Weights of a small GPT-style language model, trained from scratch on English Wikipedia: no biases in attention or MLP.
Each number is 500 + 50 x the weight over the matrix's rms, rounded and kept within 0 to 999. Layers, rows and columns count from 0. Numbers have three digits each.

# layer 7 attention key, 128x128, rms 0.167, rows 0-82, columns 0-31
478452489557519521578502516456491560577397505456469476467487586516493513455458515464424537435540
462505545508504442543504372569499522479506567444560505498418454536557468456508553530533441476563
528416474473583400551520493469523461567384479446556492512545517565499507394500454464563427487417
516514405441427624560519509488495450621501425484526551423496516581486535532478503406518475473539
510499599504497541569476537563476446430446528478522437515456438562500476485486505503556477567466
488508491487502424488495481533422639520468628500516511545516560454431615487463481518496519588530
498515483437482531547423491428546600473448418500478529430441558494504534529401508565550522548575
395536478568423450490469528501488496445395569448483529442508490484458504557499512494524507460542
506468477470518380519518535536459515421381453410507422520516436575467503496557491506470412440565
462470484547499557522411514502608495589420512403525520537571435490569543448496471500501504428525
423482532497569488456517540574445503541565432518506412484470419501560500500551481349523462427598
553532582519458465539461482560532589479476472484442500467438501465471552393562498478546515517462
514605520536610574403504640477506542410476563554428440537531518601549492551562534511585503520545
394460480534462483517506510477524533536403478535580579517456496467541517580438473437518532512437
512473493506470552531519494496498631413439598469484492545544432453573546470521553474527435496397
417538396519459450478500475419465528534490521535471514462511480582529507535523475464481534438335
458515546498537537553532468471487501542432478486417551395456451524487484614511485503570515463494
467487537527553546458519515488447476492559564454538453435526471450573507485526463368543461467560
582590460548520449526525499545513484550411480527551482529556522480515461574415464514607496489548
503512586459424516565430591514466576566495480545455588471448502546522553469569526589604395552521
477555507502524602442488515517487571362463479524484553434565423483532530480536408578451536445438
485532438663513455452471535460463548523576432532494500588433537547473407586424578554603557480533
413546480499482438492490564490559481513429534475449464571557410469542521441571465530523499598540
523441480497472459424495432484400402491460449550533503403548524497496491658523506538526532491538
520531419440516532490464573437434533538503497493460483437516582526516455454465625588521484532446
520534539540417623456471418502605421548507545503539505517490469407484434417466482421494526530427
583560565491569504521554490588624580478422459495488538514496529458585455500645511554467578479476
520610566496539417434620548412599574581492578580484481530503475477585445536353496533535516448484
498486448448455538527570514478464495582509535503413528508481558457498505498517547478474555534447
421509543556406536514431400506560496487525485492523569441473533551550530514431519521573455404474
559496486416526512541536398531450531526514508585543446512502485528462531505518516483516509492522
484462438509556488467453476488452538509502491541486473498556477475571592438483574480526493563464
574559469512425471505518533530445497499454482567598552463603562504552462542542432454536520491504
553397509535437513454588473566562473502484462477597563461575535501602507425587467522443506534462
526507545482495398430474553474477505542505517470594463415465567514513506523568494509490540429455
554449439454533551504490595510459458508619536448489608534460496446513408515499505472544497522585
406420521383511473565453480411577497408578479447513441520438515539522458523505529430468471559541
484574531527539383522536520565487506518529494446527449516473586420500481553398505556555451592447
501497526524410502473549529459440478491517572425406456458473486541528440490469518483477542431493
468507477522539504468382475496518476418519519550551414571532400492460482503430531595517502454524
466490479458485414589506497466356533510438470524465455528455506393421489476526406469494518531519
454472497460514523437504459508459426471453438491458491642455439621485534471438448462484557574467
581517537498438499515537550581465561474595563448515570472416491508543447471461505608530454524488
552511515456489514480474481489609583507449537466483480475526565476497544405490511497516550494549
564472470462534458429393547452564536559524545544573557461512480531407461504505435543488571461539
627500478538440414378458512462600435517437411441491547520432511455432510403517559494625515447496
464498454509503527463400501463518575384430465565545511556610503433527475439443522456512539475485
454466515605475546532580488492438502522465553479566504494437526571463517483601474501605546452449
468504564482474562546534547435451424451484500436437477514581530489566505529490560508367496477475
504438488555575551494452504547540500536563529444393469538570486520488514502522387498440518541534
565479526548459601512417438523528537523491519482477419487484458571452506574525480619397472412490
512422513490367407446562517560539493600596373538541496469450532499490615495426537474557497542509
444577493452483517580421455365442447613517435455542501549640430438443499373476446490555521500486
454489474491507434524483423485468481585551499558458501614547587561471599424595578564466515426458
484512441479594624467547526512458460441484453572497502473384563471460463496466481509495455613445
516526519538351523547498547489477504395612524602512511592578470585521495435589486438506548456528
527503522434525553586458519489514448510448549497572558503511452449490416467500520424523398424537
516511437428381584549548499544510470503532533446510492523555469600563491495465511551483530474490
447443587409466503400496527495516541457455442552421542489487466443507520479445493540591471474425
507515486491485534483515611551451375474464466545424533513516486543529499451474567551481501446474
495515546445488491434600450586518511531433633501392602494468461446509451483469614507486470592499
580514514448455499497435515528488476520482487467523507533557536392607456568532569532513599513561
508460463411449459494451481525446498413475533572433589431426499530519540475411454458486448479420
598561480555573514617509544471415541565475594471547463545516443450504485528466484579501485462506
517424426523422441486397434493492476599487495492463529489527471538473471496560464497521400502542
504471472525542461488450543519503545499517523542481461434503476533517434439481500473516512527492
460476455524423488588446516413554461440461459473445567368485482483566480446572452571547490381493
436556431563555531511503503555505410503417624480458494490436454449486504493556513476470483423434
478451527618503552545632453468428498517528489500512525521468559422475509611527454497497355526529
482546465621430455444484449565490503577550544455481462497617539509526526476424570479437492565525
517451494561392467575503512567538493513544466507488488542486461432469477513634471554564539455569
493477415462560545560519577504515462466598510444517406539517389484464434572502578516511557513423
445441419449548498569481542557528424443505547521542570539573562499486483566370432574488490479455
512422533572518432493527516493544455457498398449490455456496451482486503502545448424432546561454
581551492540395513431581479453553542513501548499505500486517463426491478634581530394483529526561
484537543530408451496476390539478513485489363557488496462524473497543496509557635520470481385534
460399555486482468414451531478461467539550433460498405466479544448424422580535466408514515637443
471560531416530458493445520498500484469536485446538507477540551501520517477515492505598488509537
420520483453436517506480579507505473540556509492547525514446462516553400481528490568424462530511
541500529490545487562459544452493374537407535573531514540472539537452478529552521501494521406526
509502491560574595524522474438414538563428506471485452547468554496621529515537478551540542496486
509467458534445447503426443569486622491587463486545483591418562580524491535496475456450579457502
487541489560474519525534541469532468530404490473522402434430480462438489480451541579406524491566